Weights of a small GPT-style language model, trained from scratch on English Wikipedia.
Size: width 96, vocabulary 868.
Architecture: no biases in attention or MLP, untied embeddings.
Training: a variant of SOAP for these matrices, 6202 steps.
Each number is 128 + 32 x the weight over its row's rms, rounded and kept within 0 to 255. Layers, rows and columns count from 0. Numbers have three digits each. The size before them is the row's rms in percent of the matrix's.

# layer 4 attention query, 96x96, rms 0.205, rows 0-95, columns 0-95
108:114130133114094144078089158170150145115095116130084161117132141120131187065116120156054059089086156136132108136213063101072137103116169098157082105097106115164131176169134123151159119070147127118145134083097225137139164087091156136140114149162147089135147140134152139132121134113156130085
130:130122159117163105122086118141111135107130119190153130145108099138105086166133154111120203108150118139127171157117130138170128170148141127091155217138104175094128067069140134167082100180104154156082115108117035118079153211091073112105128160143134154105108109146054133129131120120164130146
089:148144145128060162138199078150091150138168143148144129116091138093119111182122092117188124128143112116159184132098139152157163101130113123115112128120187132124086078062152065124091133134091068165088105167146106135155079196158188150130143152187153113097144183170120135157164171127106117118
085:100115170125090122138166057141097169161106094100136125124124129130151165125139137164128113152178079131103118132131124098129134109104128142111134117160195077101185099159157183070150089180172128144128152117167102094149202110152214161131140063211131140168079146126082119156131150122092151119
100:089149130065180142113073153107111164184120117137173142125160108146100154077143174153088112131161198109125136093146129088107070128206160132088128141124117165149131158131132120158183086161106126102117123073061119114077157156093118162105100133089143152101181107065081172100155125116153108096
089:145127159102129070116112203152136080116124053093100105102191125134136129141146148106132131123166107097103078067120121157141097149111115120158121149108111165170154141136102119173078054122139123175131125143172197080195074082091124151099144113093104128087177129173172147072115133142094152124
092:164102077103127119126185133130101116116155097145079129129040115129090108146069165100132146157179160127168170157172128150117138163147083123140169148103188141117082099086160076163180118108120139108130143141141073155092191101137096146131105134179146146085127139131139137146054106164181125200
097:117131193175121107112109101093102125112144071176104048140100118121128169163137127207132144201163158105163146093157112125108151125131132113094134079115102145184121121097109169105108114138134136184147132156152139074114168157116117084141161077147073192104141102123148083120193164155181169107
114:117066100217148160103195157079171153145141160130089139140143161105161124097127164140117072108130145140137163107106113094099091115079126161107125113093188107168102114144062158078135155067139137135149155094143207088107112072118186174088155147117098109143130117108112103123132090108095092118
082:120073126147090166118122159140156202088097112117115170116164164078100094113164169135042094123127213170089119088189099146069110131109159163118110130086100129114141173096133183154070082178174081088135123152135115114113141108127117144155119127098126109115176121159106107079131139103158146128
097:101141112105149148128056189136142132139100111109121164188140087136109073116181126108160150118122158159143108143142082123197158126162099131156120158111087156143089131109128139163160159162185186081123141153150096157028067164092117139093120085118124175150133115089100144106059159097166145116
096:166158161104026172149131150159112061097108132097084153145124124139158111176160069109197137126133120129121135146101134167140180095187140143124102129148101182128059163112149093126102119175122118185076137100116155148195132136133120153104158153168156121142116172171168174129164132177099124124
083:130123144071105133148126149115129047116160100134189095119153128150188104121089097133157110142112124111146109121134131203079126098106156104129122107157100162157081137115137086113073123150141093185122102136123126125217144115127165160159178102187157095157138154209160174133191116154105112189
085:170136118119113136095084142172107076168177149116114146093158132133126129122136172065135208116170135138140125082093130131159046134167049116109151118148100144198139070166135087149170070132168141138102157134124142128140176151077109119116139141106132120166127081136177091128044098115149118145
097:057103118175089062129099125150178105107118095121079088152135138140169081135143124129095080130176129156170175114139100070121163129115145153067156169076090164147148188148151142139098123144113105118149142121101058137117208096145122173157153100140080114186141161139108149152133173100079117140
085:101140175150149125128100100136176137119046170112099125156114144149124079168148181151102092143140093142103189148150088128107135092150100148193198111134102091093093123121122108115142142134162152138158133164074168103118151139102152162122104224137124143114087184120098089131051107181126166087
089:162138119069047140112051136153167101121145131175046081150117165161081149109137150120148149151077094148121131155154112190189096193151130111070204093124182153097087122095112096137160130169146107113135144119123112129127158170123135139126093128131120115134120120146122184125132153088169185117
095:104114132106099172137137122148095121078086156130187137152105167149166128099127056113090108103161152139139140214074103117101200085165126156138137108126156064132091137133078127102114205140117107187132126134177105113112094119119169110127136157107088064120160097157087101060119118136110148176
089:090091127081146162134174068164168139137160082154111139115132108174089128092074117110149081182163154113090175181166172159115133179112102150135092082088096122148100153171133094186149126106144101114126142099130101201139104168133100154102103170163124117119124153140200099146102175088107160173
090:172176172190119098109143146115111129145167123129161202130152117112141145141074148065180102103131152086145163105169167205128143135172094176122081138100128171114141161121172136141148125140088126136135167154140117156106067186095148162164092134134098144144164057142141063091145163122134073121
101:102142164049095109115096110151144177109122123077116141137132076046169084138108041133180118121127121116120111123118149096153117154137126085159045131117182142163048140170173129101153143137144125122097085136113119157151143116089124158088147122095111116184089159144096123126139104099084190163
086:138157067078153130202136152056076168129110117180111157162104143127125160086127096136161123160137105125176196124123118149179069115150089138134125135115123164204089131100152156101157100142111208158118155120158149100187104119117137151130090175142052138185134125089114109150130106132148142136
105:133127139105181105160128082083118103142131178115111149110146067080127117163122141187161077062120118096100197099089098128198104103101109157116157094141158043127162108158157149134149121138154102156126135128128163186179107087149156148189154097076090140165167125150125126121117075129132077105
089:099138093103172031087188132148124169166133132151175147103136099105148143130132081068095119093151099154109182093128140135157160132111169155078154088103123149147131114115129112143128120135094078099112179120113122132204098104160135148176090178147110156078145104132073099139126200093127123059
117:115127158158123099180163122151142137181096108171111154114172125088087177096116170134089047109161190128074085167134160129074070055105154135144158150141129103148106147082183055157128127126143134088105119191142139135137132094156138105111152139122146122147192048130115135123151116109101149112
099:154084115188114159125154138137172100117141149100113107134115150137111159072167097142111144135132130122095147148113126092056135112073131123169114084144148131085178126145167122179119111135126172120103131079164057112111181138083176161155132113107065202134147139121121062164080115228121098142
103:123092143138142176121171175098129128152109149108173103193127091144104128045123113146143118074173118106145077123134134127095150173110186173138135137134160137097059068135151129116214124095139105146136176153130122161084185109181176109174154089156097089153080122146162156137127132181109134144
105:123130126089129106122079199116092114144085111049127144138113134117172171141126134125112123151116090177146089155177105127183096102165205147123150150151125132163125109130133165120116110059167144199117159159095171178149122036100084146121128146142143068139115088207133124131106135109169121134
092:105135140115083043078191038144156129124102150133127144141136148111133140102119126127122139083111114163074089080085090108074133144073092127133159121111183133131141167189120164161091126128129167055150136162142082137183131184063105158175158136130135146138167093090108110128126119150137117168
088:146119149137202147134108088143140116091124130148164169151131060167089155142151132148136126119145141129166146103091089134156181106191106128187084141065141131142139088185109153125132085077115082180142173107120094061107139201132186103115130123120096116154163121097087084120064111123095175156
089:157116137098164110109139166068139117138114119106109099054128159102137147157162111121139129103137172154111181124090130128160188125113157122142091067102116148159126170202145069081102129085108122120120089183118138044157111097096091130127097147182112143125120152122124195097084095208149090096
100:191147119181133177093115121176186134144098105187129117099145115143173150114151105127107108147098106107109117086156147126110156176111094113087144096187126112153152143169128132049133140082098142081159165091107243095103147135133148162110105109078092082127143125134180136152097089093122175117
090:102075130148139085105060097182147105077091158163145118102162113095120103080111126107122096112155086107115164157145134161129094101104120127121150143078151109188106186121136124162120093063110155106116108110076177167182171147145057100136142117118168094092201106126122181105157115164102088089
115:169095163138112184144131072092179145136113167135109152137139198133114062103190066099106093138137103173125170142153124111065138161113091132188163109098207119105138133132138145125114140081135135079113102146084129138124178132111148108146167086102153159084123110150138184137049088119170115142
093:194093143097091132118085099124184132115098173146104147096142156069070041091142088087138136141149114188154179172176110117163140151122101171155137150110161095139095131131099171131106138071106107082137086121109151129146199124156110119110176137137169133093111162155096185130107143119165074113
116:231101154124095138145129109130150102154108169135129186123111125058102105102102094125101143105087118131160141106183137132056126155088103159134118124087185134114132162135135132126084101166079109060154090132135133180178170163147084099166183088084125153161183144166142123104141136149168086138
118:145079138135080167118153045107150088143144117061113115072163192134154085085149071105136113138189122143131139104111130117062148124125171126166131106137135139124092164133108120128139151076145078057099088152119080156198145099111146092135203086135129188152110159133157154143125123114153149148
099:137142162140103196120145114114129127122142159131103112155104089135129133124146118133135140103087111136102127091129141140109135116151112140090140096158192044122184142192139149088180109070080126132135201089108127178239140060115114125143141094119090118180086203167122143129148129157146086133
100:124087126071110087166175136096111202189127118204135206103132166091130183136057176104141135093110134129147089103141104079114092163128094088119108103096153091162103194118130140140140092164111098109118123138092134081118127133106140068085098088172142117134140124134074157121142163134124172140
099:085123114229129137174157120137185093106187148162141126165153147129109171133112125094069120158116147164099150163129087203093117132078151092179189131105099098159125113133101092093173126127149135112120088119123123113080160146148198111146179124167151151145133116101150063097082147118143098167
085:118139156129127124074134071105159173101091143147154159107124124103145170127192121155084134141117157128156130101121080061116163188131102099118108119163152069119142170115129145101117109102104095152089152062093126075090106140154125155170102130137090078158068154042147128216141093129150171126
087:143144084127126118106105151117109154131133123160088158124098084126168190139144083144116170092115139104129120132068147134205114125093161140115100154195029125135096103142151107145089133131089096166106151111135167100109088123127116143116027120145103081133098124113083186131154156069109198096
091:122181075162160106149106182138083144117148078139111156142100131120109224122135149124151186140164156103174131174107119163173118100145138171113117142102035143145111113105146141134150137104164149142178143121124165142061099169172058155123079133134111118111158141126093104124174160047117131155
093:093111098149129208174092129137186117170152103089095132114117116129079118080101098212124146177117143104082111164164096131075101120138130181173129101076106149135102140082174083126161189063122119101115106128105127148100157123143094104176170089160089160109158119135152105112080118151136111175
086:135134164039095164101167088129091110084119168152111115091094190175162096111127152091111113088137154130096181142124093078182104157193135118136164137150087138125155103131113066132145115172169136120142116108109180069131124083071124113084105146165170098139105135163091142116149156107173079096
081:086089103164102140140118121145104099107162130181165098147172090185116141123095104131160078146085139102199099134101159091153170109122092137145189103115141132133150125139134137071106043162156121159054138101137128129137122121116190149103091189165137137221097131069124170144143140127105128160
092:154109120138079189094192128141169102104080157149153114164102159144152169136143117140106138134140131108132140123108131107139189067123119120181136133111129110131068098028172071142071128125100146124055130076120147082111073096095097170151087182117151136122152130114159111136089171167157083142
102:154134198212116134149141110140132059092115149063109081182107158155116108114111153126137128143174109126162083150108119179102122116104122106064136141108171118076126142115133121117115138168108187132088135132096093155094131109135116079130202089124094172180141183126148121185195107105129080107
100:179149168122105121130099126132112113084138130118154104124126105094204137124088114095111139120124071106172105154136129145148140152151185179116156173142095110101077092077080146172104146152148150193066103155141075103163135141130115084131133170216170134112104136196077117144114184067104134133
104:158163139063178074147134093136091153095165162100165126175137104105172170126123116078139116093067139098122068138134119140104107129142158072141140106140216131134146148150158121129128153108187160118131149187086226105154070160134122076145108071123136145137146085143140091105096127157130149105
091:110105135078126104160096200100097164169093144171140103142089075144161159101145110188098097129157165115189150166124122083115165135093149058169106076085135073146123122140120150096094140133112069129132115119161144071077150123102144157155130149126129120162137135095139099105128148052105194187
091:127117107143110112109085182119068112137112175114192074099176076160065084059118166126160082126127123150158134144122146136135137150198123071164114065062095141133146107103165132110153148153138121129125158142130124080114141132160105105121102140088081136070167104062137104113084151156066140151
092:096132139217231161048162188105127155129199145114117156129087153108157092102121122131103116081145103113162125107136141145137110124159119124170151126103133135156109225094115152148146085076118104182102159134132131091154136091084114148062127189146129132139170112136130152144122114149135128097
078:175124114102143154063114142162078144136124162172229193144073122075108150140130123139118100137160105081138067126095111160161145167133180063143164124118148130089142118143146200141156106097112096133109107123139084127125143104088154130169102118079133055112072099173104132140102147113099167136
095:118139157074150129139127136164064165109066136116163123104094144129135149187160097066082170095112110119108109140132150141144181112188149099099153191154049146134126139070157088128077073170066118174118136131164124121088132155106085104150151178094118174101120101118099125108184169106135122118
093:160099063129135129163064168065131108155137082074156123157094084132128111107130143121154087091122136071106072136105116185132097108118135122063135163118167072114139152122229120090137120158136141093103167112139113160157153142068115150141125105122173125153163148069200150142088158104101132127
094:110105154111128134169100152152170136070194135116155145165185121125128091088123171148123146111157158110044126133153160065109089170105137130161129128097162136067101126112140042122145079159082161160083140137156134182137101158134126098102157062078165169099126104168109091145134089147151098154
090:178149112137120202113142098163098143093144139111130155084101145076116173139067105165114102087047111100108152133059170116122106122113148133184070036090127127123152120080130111165089135167110102153138126151151138097146122090161155178138127076150113117134188087111130101107168143080101107098
097:153135148140146085161121082175128136094115094166126116126184142107162087139137137171163132153182151048095075144125163158097120122082139135119180140134115073112129117117180121095166193091121092146158100160165109208115095123109122135179161103090132072121100140102193175139129150194150102118
091:102118143140099069074112160133130098129137133129120147115062113136151124185094172129156182144157131137151080147084116077099133168161114178167118158152132119148111162149102114096140116087127141087102088123087121149155096078172138174110150076098168070086126176088130097180214135055138116155
091:088151081092175135107191170105082054115123088083127090088092125155179085136148149132117157080137102129072151119150160143133106132141125169105117140156102120071125164088117074139147138091120123174128065120136088172172124182181146123125092136158132152109178168122076134128122195177099153144
101:133124117141102088122148104201120130119152137156071063099133132130192147170108157113175112199132129132119170073147028120136135128080059149163136067165111136156125107135166112086155144148150158171132139083136156105123166120091167168158153145152141138132078134110140096135140119190111113060
090:104144130060076131150107062126105163118134169132108165170105164113120128094039161093134119130156146163090155176151163135109146108151116087099153172152130111081108171078156172123094140163043133122130113111126143146136160165151101156111113144161160131146098155110125205113120106124117028101
091:139157096094124068125151110091142122174081161182174106167067116172140163095200191132160095129142113113152152098189136156111117122151209101144185129124112100140137138087117136149138130133139084143130159184095057109122140100134094168190076109134083081163093116122153151114124154101120114098
107:088110163129109134154076143084121076120127158116114144138176176129119121191076081097163139143145163173093123143099179101096128133116157159111174056123174140117090075113110116181126105101079066172178095141138170084137112161131121171124139120113099112147125090115129175122183169177153093190
094:075126092106146091080099149102088185121161088121154143110106095120165145157114087172077160169057125133168087179117084114134142107108098170187132152130113132158169131084097115108126191095128200086108149099102148093175116129071094108127119153184160067167132133147081142132101139153112150119
093:118111095119137150100113093182117152105163145148091166085194108180205148083190072111105124141105101180141093116125093103166185190101132146129136143184161114161165169128152118124096144092125151136144164140112173156168131126134134165137073167132136098136099183159124104083087177113062139111
096:141182122148150164123108155150110084183127193139166152090114102156137112073146164180075101087155097130151123125147127108115173109169106109065133114154086149137192127112153135076111180089162122121048137129120179148179097082086137080113090153127133098138192098124098145132149143115158146066
088:165121169155113177184137126118140135133125097147141133091108125191112130076126153175162079070171108169101152122144169094179082151199115105098135060137106093097136088184223132142126137114169118146074083141096159127108125106124145091093131091122126126109191168151144106124101115171112129086
115:125134143164088153093119079127103180156180087101097127205162117083113113121157097108145173153128099165080071085136130076124150108208148141119204142106148158127096109153156135121105116104095139153087157130123100098158116061164143107121090147127097170151125137153097128100180055129063128140
118:123142206132054063135115173162113076120172090184106124181119111089154185151081145132070127140105146171181105184114140135116142183159114095106122204065128126133099139105129157100120096139102137133154113134135127115155092118166119091057077125163145140151130149126154118088125154085169136132
114:140161136149087194143158200138149163051101064105175159155109109182122086115090121181099124112084136109161160139123110104076149169191112141116160162153183133095187124150095113123161099118106099120098147109169160117111089117095129116102136129088167140077067142113167092081154111151101149125
116:120124103123193156066111174148105150102117084167161149112084092169142140114151129112088144182095105070145132145133083119139138048121153133145147123110098196137138116082118129077125166192159166076100166150123141139157105110156103210075162156153112166079075101155110156081118138127120114125
082:122110126168167154091065179133160153121115097128045153084129141139171109097119123131082166176087155122135151130101145100090128128161164175132131153177140155117135055040127149098127164135138108106105161115081115096164164180142105102086072149100105151081093102127138160119108210127137105104
086:167117111122122153054075140204164070144143162121113159101154128152134164194105142150082166119138133121193099138126102166105107100136148187129158159167134230156111088077068142116156184124133107111124162073136151117173091145128141096085159158133144104133102101159105126149156172127127129116
093:132083185137156104110060207086149126147133047128119160142130116123141130135074155110112212122130167099106115101173127142138130091147153135110169123100139135189136134121117154106140131197122140098100130113158118068169168165111165146080163160128084107080085056113163156142181144152156132150
090:196105114142130080175131141129124126119179079118141174121118127166115091139133110145136125103160133146144122128078123088206068153131171153135114085167095118094135095166147134200122176107143090158094104097149158079101076177158162094076155030159180146158156158138145151134138122135097150112
110:137144111144127109095112193139110105156168111147052155186145112130114084166158168147140160085142241090109146105090153078110133119156144130121131125158122128161152110077130167103075133136109095149172139102118081173133181178154120117116203118162089192120138099142119163093174111115104113141
115:130109034152098098129094096130105116107156146160112137148169127138172156066117112112130156122141140137131153137102088122144124042100144193105113182170092075168159100084170079213125106110145149154139164127146113162148154132160173141134126152134072158136165139057155097150098133122166085157
116:118103109154122151144145146190188070198120137153130162163154162148129159174176129115094169137088154096129119098133179105107096107087097107145141133067124159090131088139137118134131105162122166172099126108128090084112101140115107111162098187066095081189140080082111132163075110058093154133
109:155124083078141093168106095154125122149093132148112068160062173106113112131093111194090157111138123120168115146104140088070171195153080134120155119120130173132122183153121160111126112055072126107117111131108114105097173147130075184055132132169091140105095132060156110159127106097115136090
105:169120156136118110140238162169071087091129119088082090172095132180089164122106088090085109100125110163069151084178143153129165086086136155127068118111123160154156110175127194111145140147153085194149106105106126142113113140116107131158144123196123148099128107109148139107158123169150122102
125:159133145124051181109096124078116153112116142106183072157125140092098098110172186175167128110144167106131116074081125135153147067083121116181076159141113178124077147088126146139146130103160111130118119156068099128101067144160125146110100162128181086155124157164157127068123060133101148139
106:141110150125131153194132169141151106086101123146144091122158115145162163155134133176134108173124119120102093191114127134051159103113104101157062188150117112125167079098136121098116152173079102126156097087191129144102087143118172129062126061110167111106168142163110180108181074104089105107
115:145170192112112149103106101064073122144128114112072114042089148195186126157103146100138123115158121151132136080086156113147225101082132132180184132120156079153167147145150151137161193095095143087072153090102146144155126098144140142163132115131110105134148134113106140120113152074115125140
124:146143141144128130168139085175090078209082120123081141156151115139123170086139101197168144094106105070130144084101137099165159096108140124176110109152181140074127147136129136155103144125122177054148108129207155120145083144122132102109129148135113136114134148091110071065180141118121154053
109:109166151153049167110101180173153111127114139071114075167127137110097153175193144114177141104111088154119122125109113115105120135166121141159139151118158065073147135111112180131137183166070085138173132193138196110113093105127114135096131107123083160142074095125143138126178172099119068144
117:096111154184167122122116107114108140157168113142154094145097116093183152061101224100096111087151153120112050093102124112166134100092165164165163107137179137177104101147131114116123180124098118139145137124058140120088144161136093116112106083156227123101127091124184093126117148150117144121
106:127182176122141078106144144122124100151144111141090172192151128148141166183159119174188123127107090093095147117110096120107155086135146105100153123120136149134141113134094068147171171117111174116176112149154109097114126089212100144110100111082095142124193080213079117174104151120086081107
105:155087144135183083126057141141094142116163140157118103076178096106185140173152097102129153174146174110098166128118141103160190093156117108165154125085139172108123128161122066073148095130132076119136096094194129123093129128168044110151106086121134105127083158100152170143122121178134098165
107:142097145142187181081093131114074083071151153084148146140131132125088145101127042109171084125130132198144074136147132109099101101068133089089143145068150114140180097108133130100137118067096142132134105145089108143151149130099102089142130171081188143151166094117126148126185129142124088188
117:165035199125156128072144137172113109135132134117159169052099122162169136060138122134095123132153094099164112101171151041156086104061122131126138157132085169160105117102123118131098152119175199153143146157162110159132152091116176162098125149107134126154151143117169137124124144095085129092
105:067170101178143040138149129135129159123130078135089155145121175104079125140121128103160101167143101132140136163094103106143101078124179113139158080096170152126146101140126088160115121147118125152155130086103096123143152124097162166115134140057213136154139117170186161036163126172173111108
124:140091180135201192166129068150222090172105172160103126115088081108109150114113168127156141090155170117075125143085118112114154110135128126126082142125125175136101131110111110159148090119145088079168124144142076140173099104192140111140122128095088154048105167159125136158109113101131091156
109:198151060099118104148104129107141162123112189146082090173171096145118151178076159143103107159151065161142114070117145173078151147137146113118107161128097132139153140120038115143118132150155175094134117153139129124098124177107146122082134071061107128130097199164147113127160171172103149119
117:086112182111165101123142113174168140110160117135152131143132113106075130193137104126071107092171131170166073147142122125162136104119096210132194081162122135134184184067148079112161147169160103130104099149154134107135076109096197162127122140114149181155106102123113097162085149120093100091